{"num_hidden_layers": 14, "hidden_size": 384, "num_attention_heads": 6, "num_key_value_heads": 2, "head_dim": 64, "intermediate_size": 1024, "vocab_size": 4096, "hidden_act": "swiglu", "norm": "rmsnorm", "norm_place": "pre", "norm_eps": 1e-05, "positions": "rope", "rope_theta": 10000.0, "rope_fraction": 1.0, "qk_norm": false, "attn_scale": 0.125, "bias": "none", "tie_word_embeddings": false, "parallel_block": false, "init": "normal", "init_std_qkv": 0.0316, "init_std_o": 0.0, "init_std_up": 0.0316, "init_std_down": 0.0, "optimizer": "muon_variant", "learning_rate": 0.0172, "lr_mult_o": 3.0, "beta1": 0.95, "lr_head": 0.00936, "warmup_steps": 200, "schedule": "wsd", "decay_fraction": 0.854, "decay_shape": "linear", "final_lr_fraction": 0.02, "batch_tokens": 131072, "max_seq_len": 512, "doc_mask": true, "train_tokens": 1053000000, "max_steps": 8034, "dataset": "wikipedia_en"}
Each number is 128 + 32 x the weight over its row's rms, rounded and kept within 0 to 255. Layers, rows and columns count from 0. Numbers have three digits each. The size before them is the row's rms in percent of the matrix's.

# layer 2 MLP gate, 1024x384, rms 0.226, rows 162-225, columns 96-127
104:088133158153127068129158137133091124118175127073113248095135153180102115129159165153155124121103
096:022084075121161102053074113156118093097187156122109094161129169118136176095105135086110168117102
100:099092178101114078111100144154171159162086169182132128109108115155123093129086099171136088148149
100:137182165108123123154095054101140090164194181159171135155049142128095165117124144158095109209117
102:120091156119159107097124122112094137208153146119185150056114105108082092118138131122146137133096
104:115154143073153137077098120130092113123103123103169090120131104171080143188127105171165149130125
092:078133105092132123136078109136121148125113164160172100121091145108118099135118121148134143136140
097:080084107058136168155116130148127159130156119092117167121112126121095135081158126187135168138112
097:098174128118156127067149093150134157164129101129120155122137103177083119118173129135133051133163
105:176138144073143161099060145122136130113168142090137113104098157080117144135126091131155095099153
101:073131139147108067154095159089216094112129164124169174171131126101068108124153159104120111146123
103:110196136157146163112146154130137137114163138144128149087152193100076172172091141144099112123211
096:163120156087102127112124164158127185180122130206148072136138144108146127095087111116123118135154
099:159072072128201092135128150096105085113149115103069081118124172100107092147129108172095114097109
103:161178186125113120117071130101093132111097121112110137124134091177062102124133127144154097125141
104:137093134132141120142072096148139154082121114174096171113181156149143184125103105149129086143180
100:136139178071096190117086129114160148105145155108149151145072131145133097176178116160145124096115
104:152142096127142196085102086101131093067085096130157129144073159135103147121185150133105103167118
091:129140099054105095138078138123106170164079114145148131153160085233164116112114166056113109106100
096:102164150142169174135131085089079118190111068075169106198135118089067191158116162165141108126205
102:122089083103142133116124182146171177149101105138168126146132109134118145108143153175201135181168
103:151104109149142087122154184158140134075144165109129129106127114115130147110106099153093077125106
106:115128106133133148149160080136169178126094067115160115127133142191078171140118088161109109116128
100:165119116078114150115114124112116113076070129126068161110123179113055112122136072151104121101158
102:143148165122096116086101134182153093153135142147117055085143111107178125080068154090240251134134
104:159168169162146146143112139192099140134096189130147085126120153104101150152131103137119116086042
106:081117140130208128111103145172162163162137099138158095143134156105095129121103119103121092064106
107:111145120123114153098099117067142137107143151175082129192119090154109134101159176132176194123138
099:204122204143086165049160161160127123141204110127080153121138082090139103157101134122106154142194
091:111153099125095141143164115118131076224094141129095164102141174160071110124152102140147130159174
091:138107150133108109157177109146134168146106119086165132096158147128114174108110170175113158126159
099:164144125113047121132136124092151088016178172060141103183128133121141163116125161139119105126192
102:132095163095136149055117158106029159109107107147247075134084117134168138109099130125174120132130
103:153058089137152115144137117084134078095130167118100088163178119139095101105177170192129127136182
097:142093170075147110150174138134187054123155137148090177104103170169145160139156178172145126144105
096:120148130125186162082119132188159143150168116070178160175172143102126147176123085086118125140161
104:134108110144150114069110078143140097140180153148176124152173136112112128181108088069107095142127
099:132120144066134123064136087111153158053199090146068103138118099107124157145114086094098109103159
100:108074121121113144125120138190113132105113145105159160086147152058118127080189085122148113140102
107:119110103127122087106133130110062129152160130089156178102106162150095090116138154149128066102139
090:105095145102134158148107151204071106108081159130153142145109125175121117139117084104118085128102
096:164072153113174077166145143100167108156106165143178087144155203122154165137090182170142098124107
094:128145170155186102134128075100103145082127075149051114178098162131098112140111154079079184159159
093:138159092146138117154098101155085143149090122131205137106154163101079159122139149154111133168126
103:139083085129085130144174131137179147134122180161153088194136142138106099143102083072141092135141
092:119113141123133102084097090097166135121158152134142168173093067172127174105142086173136114155107
103:117121206089116083139115158127112131134115075109109098088139166128166048111112136072069100106148
103:163111171118153137116176157087160058117137087121149165110125102137130185164145159142190124119156
103:167140129165099163051153116083147137169178084084098142131134156068143151150106139151106123124175
101:136108108134127151111133125102166122113134176156135088139095145150113160071108134163063154155198
111:146116198108139183119139104108128129135123129139127085092098109147157129145108134143102131112147
095:106104110106137167161107093094125131167087104133152166176075130143139054070085188118150101194148
090:164086113099113138159083105136144126128110131148150145111078128138139115136083108093116117156153
097:152070119126168141116125148131120098055115168170193129134092090083160131147060111152127114141150
105:132134138038219152133139059149175093151136113135113171071147110165137114146170111097100150183149
094:169166185153177128141053129118144091149120080131089046123109195097145109095118146086110125052155
103:038148144131117143094122111127178135117123147159117116091113174197125180166131186168134096123147
099:086121137098171105163091119134127138132082167082126127123088115124121093177142172134132133146116
103:180103107084152105088139127157104132126109199068120137091107140109099103191108175117159136113088
107:153100130087150163122122142153116118125158096119133094167116125047088139124229165109162150133144
100:188142126111123151117087124123101145124106134128158167145116096099094121134125189161147150107138
106:126143137073150152135173127149126139150142190164174110095093142090087053135130125109166114123139
094:162074185102091090141111155129104122185131148154144171108179156133107090099082127163102129110115
095:154146176124152160145130129138092061084111065158174096128176192182109132198100082124204088168177
# layer 2 MLP up, 1024x384, rms 0.23, rows 162-225, columns 96-127
104:185109103104097170139053150110115116177121119176161063156078138073153139147100092115122092101171
105:140103114139089137124154163156149146073118081129201186182194095149131130146094136109154153118176
099:086194071140176112163154140132138082122149131116088084094100140152162113101103128166062121068155
105:123124178155165084122174144111144139121138092082092156094121069103129158154056100121105083144164
102:071134126092165132139150140098149095096128115147116087217131139137146111052165107146103157141108
105:177134079162114121175127134126166111126130110131089123142121184111102135086118122056175144090151
094:187111158162135085134171184115133093142180101122153133159110126175109163152140164065110127117135
103:153135118119103140116096110166097118089129113101160146074118139138194150139150131151202102154163
102:103153165114165152105116107116140140119176115119175080160081093087172173107184188133147158125124
104:082129097092145165133134114157164102154124126171136136135072164069098098098133158121099126079059
100:145161129112148122092160060123142153131124144113097096069141164127046130161100073160142122151090
106:119156144054108110104159124104171141070058083128115146128167080175129072118149111144174179171113
097:118097196188085097121145125150147117131146095156070124152125130118135109122061177152140149144130
095:178139164105255086138094150110099106132078112118092155077075141117063117151120115153102086173102
098:144128152112126123112117110140160109173139119087198189084117164131123123130148182109158172147143
106:097138116111158112159153158090104127148101144116128138100109089151136087080096126112097164110126
096:112173134159142140114151146173118114221168164138132134106166097122146144060088145091113168163130
112:164119133107152096064100195143178158159135115138071118155129144130081129186064135110054091143141
091:161090141134122152153108161187175104138120150226169097165161122091111133151130136057135199192170
099:100132122159111168167133062105106139158169077092152150121164136128114162094152155057151114150125
102:195141139142135121145193047084166112069129104142118124161103089160135189116121083141104141110124
108:159107120116103153137152159102098123153132166132123132080108129132136066136202123120110092138145
110:143124110158098088133155137155169138160087137095123166123160128147099135096081066109145115132123
096:186095097076197146100092158128155134066112178112188122078138138165128100172112093158149132161108
101:127126130111186124144120128165084135173136179179107129123062095107142161160153144141021098089125
104:104206159089161151138134159132127105166098117154161183118135093184120090164100167166072110128138
103:081104120142089094136116168157089141127121155123165098075072093138141130102132178096084089192050
102:179124097101142097089166165152101188202141056137101097095160122143072128129118155114099126094143
102:056147160100090130111141092098093143127148109169146171142158108120192121095108137130128102170115
091:186094144120163142110096158141123163176178173149134151133144114078201158121136121129134141096063
094:133131108124163176143087190117109076147177152120109112160117140083145178150120081096126167130065
099:114159132149184156152142123083121104144108171134117121123101100132089166102195160142115126119132
098:120053109141183151109115140113073162141135147128151130176148193120161170140108116125183101133186
099:113101118120147150129210054117149084212142127142139139129224117093094090139096147079150173158056
096:142088102116157105173184137146140096102113112137117177131142172171164131101119178145144112167055
095:144115110137153084069115155204142150229167081074174156100163133096156152139138206093114119125160
106:149144134139040062070188136148177132153142132118113130086101143171148110102122152175132158124150
103:113172159119164115120087120131165118088145148106115085135044093119064072084127111185102175156174
100:089190151142133109166145100097185138161115103076112063159120134141125109181115167123128071094134
100:084108065124103132075107116168082148131147154080127136149116135092102146125167135154065146077135
098:138220121198131110083095111057118137166139098154115111129204118095120093116136165110108110121130
105:107127180130216112129100122154099108124062162140175154090142185097141143114085143185174122072116
089:107161112135191078138153188065106147167142129143117084094141159103083125125138125115101148131155
105:162113120087137122116145161115132123098169150183115111177141052104136089134098096110160117136144
098:136119137121155079146128067115112080081164091161130135067129080113130102104099117168138164123135
090:146125119153136183139145170185110136123126090129125049140128237110140093202123133103169140146174
098:146117163117125120120116118162100211081121105103078148119151074153133091114155130151113167124118
100:163114108152162149135099144150068122185143105140102090134146137124141100111126143100106077161166
100:189217083139160139146108141132110155112140109205154138128180113189127146123075062087072088106141
099:136137141158153113170167112162128102169073139118108104163168122115119151126106151135087135134192
114:112138102103150085104069160173121038108080162101110186139147119115170128100107175128181087124100
091:201142066110162088158131142142139066018119112101168136124159116097178129107148099183116177077089
095:108090110102027153108077094160158142137090128135165133096084112144109099135116117100116124118225
098:132099191165170131082145057124146091125130143098141115160116111085157147126079135147148074159130
108:123110058167092159148146197099097106115112156161164074141112130097165128101093093201147102144149
091:145195146158168159128096116076133097119089060116136088096103099086153141122171148080114052105140
106:141188102138111164064150089112160150140090174059174046118130146164155163112104172146142123129102
097:184138126128129100109120147169145106159184141146119101076115067180117176129159097135130165143100
107:118115140191085144119137180115068147149175184161142084134081155134135101067082103122161095109132
104:148169153151170109120115185108144146113131084109105096080105118102110126167135071107090128151104
099:027140132090194161085101092178120131141097146117066153134134126130160174091101125104088133103148
103:138116128095123109154144100084126105111110109103154109081162075089097104143132088142114142098165
094:125074166071094089107088124125135112149128199127107132136190170123106144113159123146138118081102
093:124132155129127156087094124133105110110121090173098083137135254153118155117103097102150073129151
# layer 2 MLP down (transposed), 1024x384, rms 0.131, rows 162-225, columns 96-127
107:153087112115122140089085111113158130140118081218111061206071126074152156141167044144145136076208
110:108158164153141096211137124131102169095146117148172114121136112162069079084129141170117158110143
103:165156104114082114115159119112121129121148135142102127123161184110131158086110114155088108097155
108:138091201107144134106164137117098104124097129069105111109093086234103063103113092139099072146104
100:075110165149140183111117138103108128087161105143119090127157087132120170103130132135141130193096
108:204128128143097099120080129127133115110146105131153188134116180113165160104108086138158105134151
091:128044099165191096093094164181139119107137132058108124111102152128092157156130136125126115186121
085:131123074090088165158200135147101116164142144180125148191110100161100117131091164152113081160172
105:074095124126219137114138098078125140101171187132195105138122130116138121178107127182083147080137
110:128131123124190115111132094144137181104091129188159190129170091178095090156149180105143175149099
100:124102149143088138126072121143195105138155125152098164131176130113142151148079179174094110151156
112:099093065123181135123133160136105108111119157125113202169068129186167131126168123141126138165161
103:097116098061055164102070117147154117121132166113090123131130142089138176086102102151126134142126
103:120144147158162122127146134118083116139091108160083115118121153089110148141136158198097060110103
104:172112143121116176132108098147161094127136094138130121152170173169076164027112163104173143188163
100:070140088093076129145170155117126138148135143121133122075152144124095117136173145109091109098186
094:083131154092161163102146138100165129127103191138105133123114218134163076137108116081115154146123
108:135146139144128086108103158113141143121130063114157096139173155136120108168144149056131108135139
092:173064114089139106137187131187226108090121193121169149132126149093077118134173114126166164116156
090:099170172176171087157134105108139161131134141077172125123146112113119156144098176143093144140141
101:126091160141116123154089074123063124097125082107145169124126151175136153119085141139174156129102
107:179138117123130056132140103169145144098172113181131128087143146148143134119138151098136082154171
106:113150149109074105165113141137084154071094112155123177141104149149102157160104033174163129158105
094:158137083125137176129116108157184131065127137076077119105151154114137129058107057102164103145142
102:158114122128128149110163172069087110142117119104111163172128133146096139118122154183126134122117
111:105157119113179135126162145098122012089111128117127132119095107191159135094097123169110164171127
105:104088130100103107175156087196124078156125124123097150147158150100113114113089142099173100075117
111:104144134128129077086100124104073119138096101159125124128113135135121112141152070072124146121122
106:126116157126107130142148103144046203115152120100168131128132067136130126078119173139097110136187
088:130136173130195130118087068087158111133142169167106104156120140137152135123121135108068196145099
097:072151091125114172075144140120081080111147160199063109150084109110074126118129119084131148075112
095:164098155188186147155134101121121154079072136110123139123151097091099158117133159116170147127114
103:132146154134131113124120158114144149156140189100085146092130146185139152129150152094158166097168
106:155167114153126141104166104047133092201164083066149167145156112119121111111114081080104189095119
087:156127131101175127154163083144175111060132108105121157072118119123155118131110162158127095118099
097:159113112151105122109126143224144146181163068079141124098193142133156176165111123128129206149091
101:117153078140164119111134126130087154091135187127090142168172104120104146090102109145164154145149
106:126156088100138154129095105137172142089095146176116072135154119150087083156170072113118198136133
098:149140148100146136139104168116087151113118070142163114099120065087098138139171100081093112145136
101:123082172123127142192162134079170156123081120085122152109080114138142110165145180197108136108105
088:142166128120106108115129096094147125159127054168183141127120135206053066116100171101115121081173
102:134107151135143153143125152169114145169123164072172127119124139114137140134076080107110145102157
101:103180103172102126148139133061110181134124151134127142137158132150084124070136175146116206121155
098:120090138089107129108089225112145119127070153150088106129154121110128145185193098140133152133152
105:120120163126100125097095161101152163078077103218169109154101102096128086109109175169127131137123
084:135114137089162207126146187175125140130091125132144103088180164124150113100112157135139079153168
102:145144135084146055092105112093130193087148075080086164161136111124114133045147135147153157126137
100:100173120144093127124083134147164098172158106082105139135184107099087099114175071137136164141124
102:117141091184106149164153149237074076136172135187195155104184150114063180125083101122159131145186
106:074069093159152131180127142183075103099119089128161118179119117108121147100117138061085113106137
104:149172109154123128095126143112132104066084116128148163159099117157132174080143087052159125105097
098:147133100118139130137113160091123099085160136112124126168140092082137168140117160136098119122119
092:126113100141115109095086102084193145169144120135132208127094102109113135105068035107137134136128
097:208100101150173200093142104135106140103139123128127200140080066151164139119095139183123103162181
108:073121136142068087134111159128076097148172159137103132157114162104134129136103113158161113111137
089:119166092182163143115110140151117083125123089101075121131177098090144124084122146136062111123128
106:048135124186153119109162093154168109076105146125132108086102150144072095144107230125140095172124
096:221057133134084096140103144152152098152170155188117121138156144173116141135187068138135151109125
110:096143079112119154081084145166090065143118138082183153143124178116089143075097231145121094089147
110:129120180108127100083071129095096136100142183107104134133171143138107149080142163100138131070118
102:055081094082109122097109123161167116169130113119126116106145125140120194155152090047129126099164
097:082140176115128105119124107106130130132178171095155132090134148107100119127160137097157083104133
095:123137146115129090168134171126157183120123162121103174134181110129087112119111096151162126106105
088:123126156138193100168168145119158140169115111178182072182173159184122128085127135141117127128126